{
  "norm_eps": 1e-06,
  "grad_clip": 1.0,
  "batch_tokens": [32768, 65536, 98304]
}
Each number is 50 + 15 x the weight over its row's rms, rounded and kept within 0 to 99. Layers, rows and columns count from 0. The size before them is the row's rms in percent of the matrix's.

# layer 7 MLP down (transposed), 1792x448, rms 0.0337, rows 81-112, columns 0-111
107:58 27 67 55 68 62 61 45 36 54 78 51 29 80 42 38 72 59 47 60 51 38 58 39 38 70 43 56 50 34 57 43 70 33 68 58 59 42 66 41 73 53 65 39 24 64 42 66 45 39 40 52 41 65 49 39 55 58 46 21 53 30 69 45 45 30 51 64 55 36 56 34 18 47 61 55 77 60 22 48 51 25 65 44 74 56 68 33 37 53 47 44 36 28 50 64 66 53 43 36 59 30 72 54 74 47 55 45 40 35 37 33
097:42 34 28 46 20 32 23 60 61 37 32 79 63 51 44 72 41 35 55 33 76 41 59 37 53 53 38 55 71 59 83 50 43 57 46 52 55 51 42 54 67 53 34 64 33 53 72 23 29 84 40 80 58 54 51 58 54 67 49 38 14 37 54 70 45 29 79 43 48 57 60 62 79 57 66 71 39 42 75 32 62 30 55 64 57 58 32 40 53 58 48 91 67 43 46 61 34 33 26 52 36 30 47 57 35 45 29 39 37 62 35 54
086:47 41 23 47 58 46 81 58 36 25 48 46 46 43 77 26 43 56 53 63 41 63 62 57 65 43 66 47 29 53 54 61 47 54 80 56 43 45 57 44 36 86 37 66 38 37 56 06 26 67 61 61 54 69 42 54 55 49 42 42 17 42 52 52 42 53 43 17 31 48 45 23 51 44 28 41 30 21 53 56 55 32 48 28 35 22 35 26 35 38 67 55 46 23 39 62 33 57 73 57 70 68 23 33 53 66 60 42 52 54 37 68
091:45 70 59 33 53 61 90 43 44 18 38 27 33 75 77 61 58 27 60 66 43 34 50 47 55 38 66 52 69 72 61 37 46 51 57 46 44 31 47 61 62 30 31 25 36 44 59 30 25 05 46 52 37 00 65 54 32 44 47 46 63 44 33 54 42 49 47 78 30 56 46 51 48 49 56 14 52 46 62 58 26 57 24 23 40 40 60 30 56 72 42 43 55 61 52 41 39 42 47 48 47 66 57 51 27 29 06 45 62 45 81 78
113:49 63 47 53 35 49 35 34 69 51 29 60 38 57 45 83 41 59 50 25 49 43 74 57 57 54 31 53 45 46 49 38 55 40 31 58 63 83 46 65 49 50 49 57 62 37 43 30 34 52 54 71 51 87 69 47 51 30 21 37 61 85 49 27 52 56 66 40 33 59 48 43 30 68 55 45 54 56 46 72 31 58 51 62 70 49 63 72 59 51 44 51 77 54 47 57 47 36 45 22 69 39 20 49 65 65 53 56 51 59 50 19
108:61 51 31 44 62 52 54 55 69 45 62 40 44 42 78 33 43 42 58 37 53 53 53 56 03 19 55 37 35 47 55 59 35 33 47 34 72 37 71 37 16 49 57 79 60 66 69 73 27 65 30 44 61 30 44 32 48 41 44 34 58 60 46 56 23 24 58 16 47 27 56 47 29 45 54 36 30 37 60 51 59 71 77 59 36 66 34 55 66 69 23 29 53 57 43 72 30 37 88 54 33 61 50 49 79 39 54 49 64 58 33 50
108:49 54 82 49 39 51 32 55 72 33 61 51 70 51 68 37 54 36 62 31 43 64 27 63 38 18 34 34 50 41 40 53 51 55 24 49 44 61 36 94 27 34 29 42 36 23 40 71 55 59 45 36 26 52 60 64 44 42 33 44 60 36 63 55 55 55 64 53 26 63 22 60 44 21 73 33 58 53 68 62 42 67 49 57 43 36 28 36 67 56 37 43 38 59 35 60 52 26 46 49 53 48 66 55 81 38 63 58 72 57 31 27
094:52 50 60 33 20 80 62 32 51 42 20 42 43 75 25 30 39 54 48 38 27 50 45 36 37 67 71 96 29 36 69 28 36 51 68 37 69 76 51 73 65 19 44 54 52 60 48 61 25 62 33 57 43 48 55 53 27 36 47 67 40 39 58 56 36 27 22 45 52 32 64 47 32 75 42 41 39 66 64 57 45 28 48 56 28 38 57 69 68 89 66 39 52 67 62 40 51 80 78 29 34 72 69 42 62 27 68 46 48 75 50 71
117:28 44 26 49 33 29 38 60 56 66 66 67 59 48 34 55 54 73 59 57 63 63 44 36 07 62 44 36 34 26 37 35 57 46 50 95 50 60 71 50 58 62 54 51 53 72 63 47 41 49 72 49 49 75 55 38 59 88 45 51 65 27 44 39 56 52 35 35 22 49 63 32 27 51 57 41 47 85 59 48 35 55 80 35 39 49 48 47 51 56 51 47 54 85 60 51 40 44 67 51 35 46 45 35 53 41 56 50 39 58 29 74
107:68 25 52 47 58 45 62 60 37 71 40 67 57 35 23 24 40 56 37 54 48 43 45 41 56 46 70 57 72 25 41 50 52 55 48 42 57 47 41 37 34 29 51 32 48 69 46 54 33 72 24 72 33 23 54 45 56 37 66 73 38 54 53 51 46 34 50 37 65 58 19 59 27 55 64 51 44 29 49 69 49 47 36 30 40 54 39 53 59 69 61 69 47 60 43 29 13 59 42 45 58 52 35 65 22 59 49 69 33 45 39 66
104:50 32 56 50 53 66 53 61 56 55 35 67 65 10 49 37 51 70 31 33 58 32 39 13 47 43 56 70 48 57 51 38 62 51 48 34 41 36 37 37 47 55 51 62 39 44 50 82 27 49 74 52 35 50 70 60 47 28 35 68 60 28 52 26 51 27 42 65 58 56 66 57 26 33 50 86 59 47 38 68 38 67 65 45 44 62 25 36 89 67 41 73 37 23 39 19 46 58 56 57 67 53 57 67 49 40 50 35 61 28 43 25
123:24 54 40 43 62 99 40 51 26 60 69 52 41 46 52 40 09 73 50 60 62 40 48 69 33 58 51 62 59 41 62 38 59 62 53 37 39 57 68 41 60 40 68 39 83 46 61 64 53 55 60 72 70 57 55 64 47 42 51 50 40 41 53 56 53 37 37 26 39 38 51 16 52 52 67 22 30 37 51 55 59 27 69 52 29 31 45 27 44 60 75 73 57 56 17 42 56 65 43 62 38 46 18 53 54 87 54 48 42 56 45 57
084:51 73 71 65 77 41 46 65 53 43 14 50 70 26 58 53 35 58 48 66 44 42 77 51 37 36 39 60 61 40 51 68 53 39 26 42 45 48 33 42 77 58 30 60 56 25 64 52 55 44 70 52 67 44 63 36 66 43 50 41 31 81 40 35 61 31 48 33 66 57 29 60 41 57 48 36 58 59 58 37 61 54 60 52 30 68 64 37 60 37 37 32 27 50 13 54 42 58 51 33 36 56 50 34 49 44 73 58 32 68 63 50
092:40 63 61 64 58 66 41 50 43 63 48 67 48 37 42 65 42 39 43 24 39 42 67 59 27 63 43 60 27 31 59 45 37 46 42 49 81 35 46 42 34 52 04 34 77 41 66 50 81 43 45 30 60 34 88 77 30 26 49 63 31 33 81 31 52 63 37 38 57 52 67 61 41 78 40 55 38 64 62 52 62 39 63 12 58 28 35 46 48 44 69 54 54 46 50 59 57 19 34 25 53 38 90 58 44 52 69 48 54 61 57 74
092:39 61 67 52 43 44 54 57 36 81 34 24 78 41 52 76 61 52 39 59 46 52 45 62 10 47 76 35 63 52 59 55 62 73 60 59 38 63 67 48 36 36 50 31 37 54 52 37 39 46 47 51 53 54 35 43 57 58 43 82 62 42 34 24 52 55 07 57 39 43 63 69 72 62 43 53 48 16 56 31 68 16 57 38 28 58 48 47 51 59 43 62 29 49 44 36 70 27 59 57 70 56 66 32 37 68 50 70 51 65 58 34
078:67 44 38 65 54 63 56 40 56 14 78 81 58 46 61 58 28 62 28 54 39 68 41 72 02 71 56 25 64 40 48 44 49 60 87 78 57 75 57 62 65 25 46 47 39 87 41 63 83 62 48 29 29 64 63 40 48 40 10 39 30 39 33 31 80 28 40 49 54 50 53 60 48 57 63 39 35 75 59 56 61 46 59 44 71 18 38 59 41 11 40 41 26 44 71 48 73 41 71 66 63 46 73 48 60 48 84 60 57 52 57 48
118:34 52 60 60 46 46 27 51 44 44 41 60 36 26 79 74 61 59 49 63 57 48 66 58 25 73 58 67 74 44 54 51 27 34 84 64 27 67 56 40 35 41 44 52 65 51 46 55 29 54 44 41 28 37 60 65 76 26 53 51 46 59 35 48 35 31 47 06 50 56 63 57 41 73 30 61 20 45 55 73 51 50 71 42 49 24 68 63 40 61 65 40 56 47 48 66 47 41 47 36 30 33 52 66 61 79 43 39 51 43 81 44
083:59 49 55 41 52 35 35 58 69 45 75 64 49 21 72 37 39 33 44 27 49 59 37 41 50 45 59 40 42 58 51 57 36 64 70 42 30 38 65 57 48 58 36 56 36 59 66 31 40 49 38 81 36 37 32 45 43 62 34 58 41 46 47 47 73 50 60 45 49 47 55 29 58 52 64 26 64 78 66 53 65 50 30 41 12 29 41 21 32 60 74 59 29 39 37 14 69 73 44 71 45 40 89 37 54 78 35 42 38 64 25 62
118:47 78 34 28 61 68 28 57 53 59 31 69 51 57 43 22 43 41 61 59 35 64 43 47 81 71 72 30 39 50 30 50 73 48 63 63 56 50 74 63 43 62 61 33 45 58 75 45 63 50 48 41 40 57 31 40 26 47 71 55 51 53 66 73 60 47 30 28 42 11 19 54 39 38 49 36 54 42 46 51 34 31 54 42 63 59 64 33 49 64 52 51 50 84 41 32 67 36 52 38 66 49 59 55 92 33 34 63 56 36 51 47
104:57 46 91 44 30 34 71 56 34 27 51 20 51 63 62 44 60 49 41 45 34 82 67 56 25 61 57 41 43 11 48 24 60 42 59 60 70 42 51 41 57 60 71 29 40 40 59 46 51 29 77 67 43 67 64 38 27 65 52 47 24 48 46 53 22 64 32 53 36 58 38 40 65 68 62 31 63 34 34 49 83 37 64 49 69 50 35 43 58 37 47 63 27 45 36 32 44 70 74 41 41 32 76 51 29 65 45 38 24 56 52 59
121:50 17 55 32 38 44 51 64 81 56 50 62 51 33 36 50 20 50 00 35 57 51 47 41 28 19 64 59 47 22 50 59 30 64 55 49 38 59 70 56 47 37 47 41 50 66 33 45 41 35 04 72 59 54 53 66 29 58 52 40 44 46 53 23 56 57 29 29 45 55 59 43 57 34 41 65 42 47 21 69 34 36 51 57 73 64 47 58 44 65 58 33 63 22 48 44 73 37 90 52 42 55 69 60 75 43 53 42 39 67 21 54
090:74 45 47 52 69 28 53 57 43 52 39 17 54 47 50 38 08 35 93 52 60 57 73 39 99 56 45 61 74 34 42 65 50 52 49 16 54 35 20 20 43 55 35 43 49 64 61 42 39 59 47 53 39 30 30 54 60 69 08 24 43 48 54 44 29 67 69 34 23 79 68 52 70 49 70 47 46 31 21 52 57 42 17 46 20 37 69 44 53 43 66 67 53 67 53 44 67 63 58 73 45 41 52 56 54 49 51 51 66 67 32 63
095:31 50 41 55 67 48 19 55 35 40 57 42 53 39 53 60 26 38 57 70 58 45 84 46 35 48 65 49 60 55 34 58 59 56 58 50 50 67 45 69 55 53 33 48 48 92 74 67 38 76 64 69 10 52 51 44 49 56 49 28 18 47 61 35 52 62 63 59 72 53 49 89 42 51 58 70 35 37 48 62 48 70 67 54 52 34 48 57 48 57 59 60 43 53 63 40 33 80 52 41 57 36 45 41 71 43 64 45 62 55 42 57
069:50 50 71 32 56 24 39 50 33 20 38 64 38 78 52 46 57 67 59 53 63 72 59 41 83 40 66 24 59 61 30 28 48 47 38 68 18 43 42 52 32 52 32 53 44 41 53 46 03 68 52 38 34 36 48 26 56 73 38 48 55 49 34 73 41 54 61 51 41 49 39 50 52 59 45 51 57 41 34 12 22 47 16 35 70 71 64 41 87 47 69 41 51 31 52 49 19 09 45 50 29 53 53 45 49 46 62 36 71 82 32 58
112:04 51 29 63 19 55 41 56 49 36 58 54 52 62 48 57 51 54 37 60 55 50 56 64 36 45 65 34 61 30 63 52 42 50 60 46 29 55 33 70 33 45 27 52 39 49 56 55 34 61 47 60 55 45 45 41 75 60 48 40 45 42 57 34 44 35 26 51 34 34 52 42 59 35 66 63 50 42 88 38 62 40 70 82 49 41 26 37 39 29 69 29 50 22 28 52 53 26 56 40 61 46 62 43 52 68 61 56 41 47 50 38
095:59 40 50 31 65 47 32 57 45 53 28 66 39 45 57 33 35 39 63 86 48 36 61 67 55 36 46 36 64 56 25 39 44 73 43 61 56 53 56 59 48 42 27 49 42 65 65 54 57 61 59 45 51 63 67 50 43 48 53 73 23 34 71 61 41 39 62 80 43 70 25 47 49 49 54 65 37 55 43 57 62 65 57 48 60 59 59 74 44 26 67 78 21 17 42 21 42 66 84 55 54 62 63 20 48 65 86 24 40 54 22 37
104:45 48 57 27 55 65 43 62 37 67 56 52 48 49 34 60 56 52 12 39 44 66 63 69 39 13 29 51 48 29 68 61 38 57 24 45 50 29 41 49 52 66 31 24 45 44 71 50 40 88 45 48 52 71 40 45 45 33 36 39 49 64 50 43 54 55 79 32 35 64 22 58 41 47 43 67 44 49 33 53 44 63 65 56 62 66 61 48 36 55 43 66 41 70 50 35 55 12 68 39 62 66 34 55 76 31 76 72 31 72 43 66
086:63 45 63 60 58 49 48 58 29 19 69 66 63 69 54 26 80 50 45 48 38 69 40 69 99 38 47 52 58 75 57 68 29 81 30 53 47 68 23 67 61 33 18 50 39 54 65 41 29 67 35 48 35 31 19 35 46 42 40 70 56 33 65 38 59 31 56 43 30 34 44 36 37 64 40 35 30 61 45 45 41 41 22 22 41 50 50 41 81 58 57 61 44 52 58 35 65 48 46 59 45 52 47 42 51 46 62 41 65 44 54 47
063:34 66 66 40 46 40 47 49 51 37 57 64 25 32 46 53 44 58 61 74 59 67 53 74 67 38 68 41 50 19 51 49 65 48 44 63 26 40 34 64 46 36 51 53 60 62 08 47 19 50 48 51 76 58 44 36 48 63 53 32 64 40 42 56 89 49 39 50 55 54 49 71 30 52 16 48 57 46 73 55 27 44 29 40 74 72 30 75 56 61 82 42 64 76 90 63 29 32 16 50 67 63 39 39 66 94 35 43 45 50 53 27
103:56 36 62 72 71 56 53 73 62 26 54 30 82 24 30 09 47 37 25 40 51 84 66 40 82 39 40 41 40 69 58 31 55 70 03 44 56 36 55 62 48 65 64 49 25 58 40 31 93 67 48 43 56 42 53 43 73 70 40 64 53 44 47 79 49 43 61 37 55 38 54 61 46 47 40 47 69 25 43 70 52 47 65 48 59 53 44 72 57 49 59 25 55 31 35 51 26 52 48 36 36 17 81 61 66 45 50 45 51 32 32 28
087:48 56 73 62 66 24 35 42 41 48 61 56 59 77 35 38 52 65 59 58 65 44 20 45 30 76 56 30 51 43 64 54 44 68 45 54 62 34 51 53 31 50 77 15 46 51 54 34 61 60 42 50 42 66 09 59 57 35 33 50 54 29 55 43 79 36 44 16 39 74 73 45 35 32 50 67 49 56 29 48 31 41 68 63 46 44 40 39 36 26 59 69 49 45 60 62 59 53 52 32 66 29 75 46 41 80 19 46 44 65 47 56
117:49 56 57 60 31 45 69 31 52 30 69 50 77 36 25 58 24 38 19 33 42 40 20 28 22 41 55 47 71 60 52 61 18 69 54 32 68 85 59 47 59 34 31 35 41 63 64 50 31 39 41 60 64 77 49 28 48 50 43 42 25 50 53 69 17 55 80 94 49 53 43 80 39 59 46 52 63 35 47 56 56 58 35 56 35 63 29 51 65 42 43 58 06 09 53 75 65 61 63 70 44 36 67 61 51 30 45 38 56 64 41 71
# layer 7 MLP up, 1792x448, rms 0.0402, rows 82-112, columns 0-111
102:28 49 46 76 59 80 37 40 87 72 67 52 77 70 78 62 52 45 53 78 28 44 58 51 45 63 53 64 48 62 37 48 31 65 31 66 41 59 67 34 59 44 27 44 30 37 51 69 60 54 71 43 40 42 38 31 05 63 62 39 63 43 28 58 47 42 86 59 20 72 68 59 51 32 24 62 50 62 53 75 52 74 57 66 34 31 55 45 48 51 46 44 42 28 36 59 58 39 83 37 64 56 65 51 53 69 53 38 57 72 31 68
083:53 55 52 65 60 41 47 63 33 57 61 32 47 21 33 63 62 79 46 61 52 61 39 43 43 51 80 55 46 73 40 61 55 51 53 65 46 65 63 28 38 52 65 45 48 00 49 53 54 14 49 55 39 45 54 53 65 41 45 62 72 24 47 52 44 65 76 47 45 54 69 39 42 49 48 59 35 73 43 65 49 33 32 22 43 40 59 56 52 71 53 51 43 12 56 77 08 60 55 84 63 35 33 30 55 37 44 38 34 62 55 42
090:67 39 54 60 64 57 28 72 46 99 60 85 55 45 34 46 53 66 38 32 55 67 26 59 55 49 47 37 63 57 34 46 60 61 39 52 66 45 37 63 73 63 84 34 23 42 30 28 57 73 42 55 69 74 43 42 61 25 58 59 51 31 59 54 40 51 49 40 59 81 66 63 52 34 49 72 64 12 45 48 63 49 55 33 66 42 66 66 34 49 53 30 65 41 74 47 61 24 38 82 43 45 78 43 49 48 55 41 46 56 42 59
112:45 39 63 57 52 42 45 73 55 56 56 22 69 69 45 34 53 60 35 62 82 35 59 42 31 61 61 44 72 68 23 68 26 74 72 42 19 17 76 76 76 56 36 56 57 60 74 62 29 59 75 54 29 61 48 40 51 34 67 23 78 48 62 43 60 59 57 89 40 49 63 85 59 50 25 51 33 26 58 34 52 43 65 59 50 42 67 65 55 48 76 49 42 36 50 46 31 13 44 54 49 59 45 36 65 46 74 30 78 40 75 67
110:51 42 72 37 64 31 42 76 49 44 83 37 62 61 41 58 44 63 40 47 76 53 73 57 45 37 47 46 44 84 38 47 41 38 73 63 49 37 86 60 23 69 55 71 74 20 45 55 56 27 53 20 55 54 50 43 79 38 95 25 77 50 40 38 65 52 44 68 48 40 48 43 72 42 36 61 60 46 65 55 53 37 48 65 54 60 38 42 35 54 47 52 62 70 55 45 66 31 36 50 31 51 72 32 71 47 61 45 54 72 67 35
109:44 52 41 74 54 48 23 70 64 71 71 60 28 49 53 66 29 64 45 49 38 68 43 45 43 76 56 50 52 45 49 73 70 71 40 68 57 49 40 41 31 54 23 82 45 51 40 41 41 38 66 57 32 30 44 19 61 41 63 55 45 52 42 54 60 33 69 36 44 55 42 79 20 23 55 64 40 45 27 41 64 71 52 49 46 50 53 46 49 49 32 20 71 52 68 48 43 60 56 39 77 76 75 33 44 87 55 40 48 38 66 53
102:59 56 41 30 77 54 21 25 56 67 44 46 37 45 43 46 49 58 62 64 76 63 74 84 46 65 40 16 32 37 29 50 63 31 43 43 39 55 77 27 47 34 64 44 74 25 32 60 72 39 84 45 57 65 35 26 32 92 31 43 65 69 50 15 70 78 49 37 42 23 49 56 38 59 24 45 63 35 47 35 35 63 44 68 44 46 50 70 73 58 23 51 36 50 48 30 59 25 71 45 34 52 43 64 71 31 45 56 66 60 53 40
113:50 76 27 58 69 57 28 57 46 56 43 17 57 62 45 40 55 44 40 49 25 44 76 49 55 24 61 50 63 78 53 38 65 25 45 44 59 33 60 77 89 47 32 63 81 50 38 19 53 28 56 42 50 57 51 47 57 35 73 40 58 40 25 46 37 51 65 53 60 66 66 51 49 42 49 40 57 52 49 53 52 27 71 48 58 44 51 47 32 47 50 83 49 44 79 85 61 42 56 55 67 49 44 60 22 49 75 48 53 32 51 50
111:72 71 56 54 56 46 46 66 74 53 31 34 32 65 48 57 26 65 54 72 45 74 74 39 36 50 53 38 51 29 58 47 62 43 73 44 40 54 66 71 63 60 78 59 56 30 48 13 63 46 54 69 40 39 52 55 43 50 70 17 69 44 48 61 66 74 56 73 50 35 43 60 45 42 33 55 46 32 42 54 41 42 57 60 38 51 42 70 56 69 58 24 55 76 68 42 19 22 59 39 40 67 35 51 45 60 71 67 61 67 28 88
113:36 46 52 43 33 68 66 74 45 57 55 27 53 33 78 66 58 53 34 56 43 48 53 77 39 47 50 79 46 56 53 43 62 55 69 35 59 48 62 87 41 62 61 51 67 60 47 25 37 29 35 46 47 76 57 50 41 42 70 45 33 63 35 39 48 38 41 61 59 78 68 44 48 53 47 45 42 56 66 62 56 42 22 83 52 37 40 47 33 71 41 74 31 64 65 60 64 47 58 33 35 57 72 70 44 45 50 44 55 66 52 60
119:31 54 33 57 42 44 62 41 15 68 72 53 48 34 50 54 64 45 54 48 40 40 52 59 48 61 66 52 54 49 33 66 74 24 52 49 59 43 34 80 76 70 56 61 60 58 26 38 54 35 29 50 22 48 68 28 41 44 78 48 57 60 28 44 26 55 64 36 67 86 68 50 57 67 33 71 40 32 53 60 42 61 48 81 42 37 54 42 45 58 39 71 70 36 39 66 43 44 34 59 61 64 52 54 27 69 61 56 60 42 94 30
092:39 49 54 38 26 18 53 35 39 53 30 46 64 52 61 27 39 49 21 38 77 30 37 55 49 29 48 43 26 54 28 47 45 78 39 78 46 62 44 75 36 35 63 40 46 65 41 90 66 43 43 71 50 48 68 57 61 49 64 32 76 40 53 49 42 66 55 64 41 71 65 50 51 35 63 62 43 22 43 86 38 64 14 59 72 45 80 53 71 37 66 67 52 51 68 49 40 53 51 60 60 57 53 80 72 57 46 52 49 60 30 22
099:82 31 57 63 48 67 51 61 48 38 73 32 41 43 47 53 61 46 77 61 71 62 49 56 19 69 46 37 78 49 31 58 54 46 45 72 72 40 59 55 16 58 56 52 56 46 65 35 50 51 32 44 23 70 75 41 64 60 15 56 58 47 27 65 67 41 52 50 36 27 65 71 39 46 52 45 58 49 51 38 41 41 51 50 61 53 67 71 35 59 40 44 63 75 79 40 63 47 66 51 43 68 46 27 59 32 49 60 77 51 23 66
094:33 54 85 52 57 31 34 23 46 47 46 53 48 66 69 58 40 55 39 61 68 51 80 42 40 38 49 38 52 55 30 47 47 31 42 37 44 43 40 46 67 33 60 69 68 54 36 31 63 31 68 56 62 73 61 38 51 61 70 46 56 66 25 23 68 66 77 54 15 55 47 68 28 23 51 34 57 65 58 57 36 71 34 82 63 42 69 44 70 58 41 43 71 59 65 60 11 50 51 40 46 65 74 62 72 43 98 37 39 51 46 67
078:59 46 60 43 23 50 42 53 62 65 28 33 53 43 27 40 51 67 41 49 59 34 72 60 47 36 41 48 60 53 57 65 68 24 52 51 61 41 10 72 50 46 40 69 67 29 16 50 52 59 68 76 33 55 50 62 62 55 74 68 51 42 29 72 43 46 47 52 47 54 48 46 50 55 57 65 43 65 51 49 54 65 63 19 59 18 47 40 51 57 52 65 54 45 56 58 30 47 67 51 34 71 47 45 03 44 22 41 76 71 37 37
116:49 33 64 77 55 28 79 65 46 62 66 62 36 43 32 37 33 58 60 52 41 29 41 47 39 31 41 29 57 58 43 31 62 63 36 50 61 76 52 61 31 41 78 68 52 43 09 25 38 31 54 30 39 71 33 44 54 59 60 48 63 45 25 52 45 69 54 41 62 68 43 39 62 23 68 42 33 49 42 31 34 48 39 65 56 75 56 62 37 46 44 56 42 46 83 59 56 57 66 45 55 41 51 45 50 61 65 45 54 41 40 60
077:49 30 67 68 61 57 61 59 54 48 66 26 41 41 49 53 43 65 41 65 70 76 46 83 64 37 55 54 22 69 69 40 34 48 39 53 34 31 74 66 51 60 40 44 33 62 45 48 61 33 67 78 37 46 42 52 24 53 43 50 54 75 47 53 71 60 62 67 43 52 64 72 31 45 59 56 55 35 22 30 56 38 29 84 48 57 75 51 52 72 55 41 46 51 54 27 45 45 82 37 46 62 54 56 60 33 59 50 42 57 73 71
111:32 63 34 42 18 60 30 35 33 65 68 37 55 63 51 49 55 57 55 36 41 61 65 29 43 50 54 42 44 66 33 39 59 39 36 73 42 23 64 68 55 66 59 78 50 55 48 28 48 52 30 71 43 67 57 38 53 32 62 21 82 64 31 55 58 61 74 63 22 51 45 42 59 27 44 48 39 80 45 63 29 44 36 65 47 67 79 63 32 69 35 39 34 77 57 65 44 41 51 61 58 71 85 44 33 50 74 36 73 44 60 29
113:60 58 49 64 60 45 45 42 49 56 48 36 75 18 47 60 26 29 68 50 69 50 69 44 39 45 62 51 31 56 22 58 64 60 55 60 51 62 26 66 47 66 57 67 58 67 29 53 46 48 65 73 52 72 54 59 75 40 66 57 77 49 42 65 72 69 50 56 58 29 58 76 39 40 37 63 17 53 33 50 59 46 49 47 67 45 72 48 15 53 69 55 33 38 74 59 47 55 53 37 62 73 34 61 50 61 97 34 48 52 45 46
111:43 22 55 60 44 43 32 36 27 55 77 55 62 21 55 57 30 44 44 65 61 40 71 63 21 55 52 26 79 40 54 78 47 38 64 53 56 59 38 47 56 46 34 54 29 58 36 18 50 54 25 80 39 54 44 51 73 55 69 41 49 49 48 28 50 43 92 22 50 62 80 83 55 38 39 26 69 53 37 48 60 61 59 43 19 75 45 58 51 54 37 61 66 62 59 86 51 34 59 54 63 91 42 51 69 28 41 42 50 55 55 31
081:22 68 44 49 37 27 57 28 56 64 41 40 52 53 65 29 68 61 63 38 41 61 51 44 65 55 48 14 54 44 35 59 72 38 49 38 35 47 39 60 69 60 35 46 71 47 43 55 57 34 58 52 55 54 44 61 55 31 49 62 58 54 49 37 42 40 40 59 79 28 49 75 39 63 36 73 40 55 57 44 42 76 64 31 93 36 43 62 44 22 70 54 55 66 39 41 47 54 61 68 67 75 51 48 52 44 25 42 56 47 50 64
100:68 45 71 48 70 43 52 74 35 22 38 51 34 45 46 44 41 71 50 64 83 70 49 64 42 74 46 63 55 42 24 41 76 59 56 65 69 43 36 48 67 58 48 66 52 36 57 69 77 38 52 39 45 51 33 33 69 57 61 33 67 55 50 49 31 71 74 41 66 42 41 38 60 52 55 43 62 41 43 53 50 69 56 27 43 67 40 34 58 62 31 47 32 65 55 45 39 42 55 59 36 58 57 48 51 26 48 37 43 29 57 38
072:50 30 52 50 57 51 27 00 66 87 43 31 35 14 78 41 55 31 44 61 72 34 60 49 75 79 65 44 38 49 48 70 59 57 62 48 84 43 63 39 35 43 53 70 34 64 43 72 53 39 50 63 09 51 60 62 55 31 38 52 51 55 22 54 57 43 68 33 69 52 49 48 47 20 58 68 41 35 61 52 53 47 58 34 51 36 39 42 36 64 51 37 62 67 63 49 43 71 41 84 58 63 45 85 64 49 44 20 44 29 36 63
107:57 54 37 68 24 48 46 58 41 65 71 61 46 52 35 47 65 50 54 78 48 56 77 45 46 42 49 22 36 44 69 57 41 63 47 46 58 44 42 59 61 38 63 58 65 49 48 59 55 42 38 52 31 52 43 30 67 77 23 27 75 45 42 35 56 79 68 44 72 38 54 35 51 60 39 58 63 49 33 76 62 68 65 51 47 70 64 84 66 53 53 42 55 61 64 58 41 52 70 47 50 64 31 51 41 40 51 49 44 62 53 46
093:38 49 34 64 49 34 59 15 55 47 63 48 34 33 20 71 55 38 22 37 71 26 67 38 38 49 57 42 63 57 51 15 69 62 52 37 46 43 54 41 45 51 50 48 36 51 63 32 60 26 56 36 65 67 43 19 63 41 73 48 63 33 36 26 73 67 49 50 62 65 94 66 61 24 43 50 39 74 23 51 34 46 39 62 41 77 64 43 77 58 27 65 68 52 74 62 30 52 56 46 75 65 62 45 56 47 59 22 61 55 48 54
104:60 48 53 49 31 19 60 60 45 60 57 53 69 36 38 34 57 63 39 60 66 46 72 34 24 46 48 60 46 70 33 41 48 63 55 35 58 66 68 77 55 48 64 68 19 57 31 60 34 21 33 43 65 50 36 43 43 57 70 48 70 55 28 66 55 69 49 57 18 48 58 58 49 50 44 47 13 65 41 76 34 77 48 43 43 55 74 59 30 66 64 41 15 53 35 67 35 27 32 56 48 41 49 58 46 50 49 30 64 44 43 54
087:34 58 59 51 52 61 53 60 57 56 62 40 50 66 62 50 54 52 61 47 57 57 42 68 70 39 54 58 39 33 48 46 50 11 82 74 28 47 64 29 35 50 34 83 49 55 43 60 45 53 51 48 52 56 70 56 48 66 54 55 54 65 39 53 51 52 67 37 40 42 56 90 38 59 65 77 64 36 61 58 41 93 59 64 64 44 67 35 44 19 64 37 51 50 66 61 57 32 52 46 59 53 63 72 62 61 50 42 67 71 85 64
068:58 60 48 59 81 54 55 44 72 72 43 64 52 54 66 33 77 37 60 45 46 32 53 54 46 49 58 63 44 32 63 48 51 36 66 79 62 34 55 41 58 46 43 60 48 32 80 54 64 67 35 82 35 55 40 81 44 57 48 67 51 43 58 58 52 48 58 65 71 32 34 46 72 58 72 30 25 62 62 43 74 56 56 51 37 12 63 39 47 43 37 59 15 37 47 42 49 61 83 37 42 60 35 60 15 48 48 57 61 51 73 70
109:55 59 60 29 47 33 19 54 69 56 53 80 35 67 52 70 56 44 43 44 54 36 44 51 54 74 49 40 64 53 17 69 46 61 70 46 48 41 60 61 44 75 62 60 35 48 45 52 62 69 33 37 49 68 90 58 23 41 61 52 58 44 78 56 65 63 33 55 30 35 38 48 73 54 59 76 34 69 41 41 25 50 81 54 27 39 53 48 35 77 59 44 50 34 64 46 56 41 23 41 42 57 32 63 77 63 90 41 34 75 59 71
082:37 50 74 52 47 61 42 36 36 38 41 39 59 42 48 61 48 65 38 57 36 51 69 66 65 39 60 47 75 44 34 65 61 48 41 63 37 43 42 70 51 57 42 62 35 79 43 59 87 58 82 81 42 43 53 55 30 50 56 00 43 51 36 53 31 63 67 71 68 10 52 85 43 55 35 49 46 40 34 35 63 73 56 69 73 63 51 42 66 59 56 36 61 58 65 52 22 20 55 28 63 57 74 51 74 40 45 34 43 60 53 48
116:41 60 74 34 53 37 45 71 41 44 43 37 65 56 44 84 52 68 29 47 49 53 62 40 41 63 41 63 64 67 12 71 31 57 43 35 45 37 53 55 45 58 38 56 61 47 45 46 44 64 59 68 30 80 46 44 62 21 67 48 61 52 38 49 52 73 71 85 29 64 63 49 79 33 35 62 51 74 56 69 13 59 34 83 42 51 56 79 64 51 24 55 54 21 57 61 84 41 67 67 80 38 75 41 51 38 59 37 62 43 47 52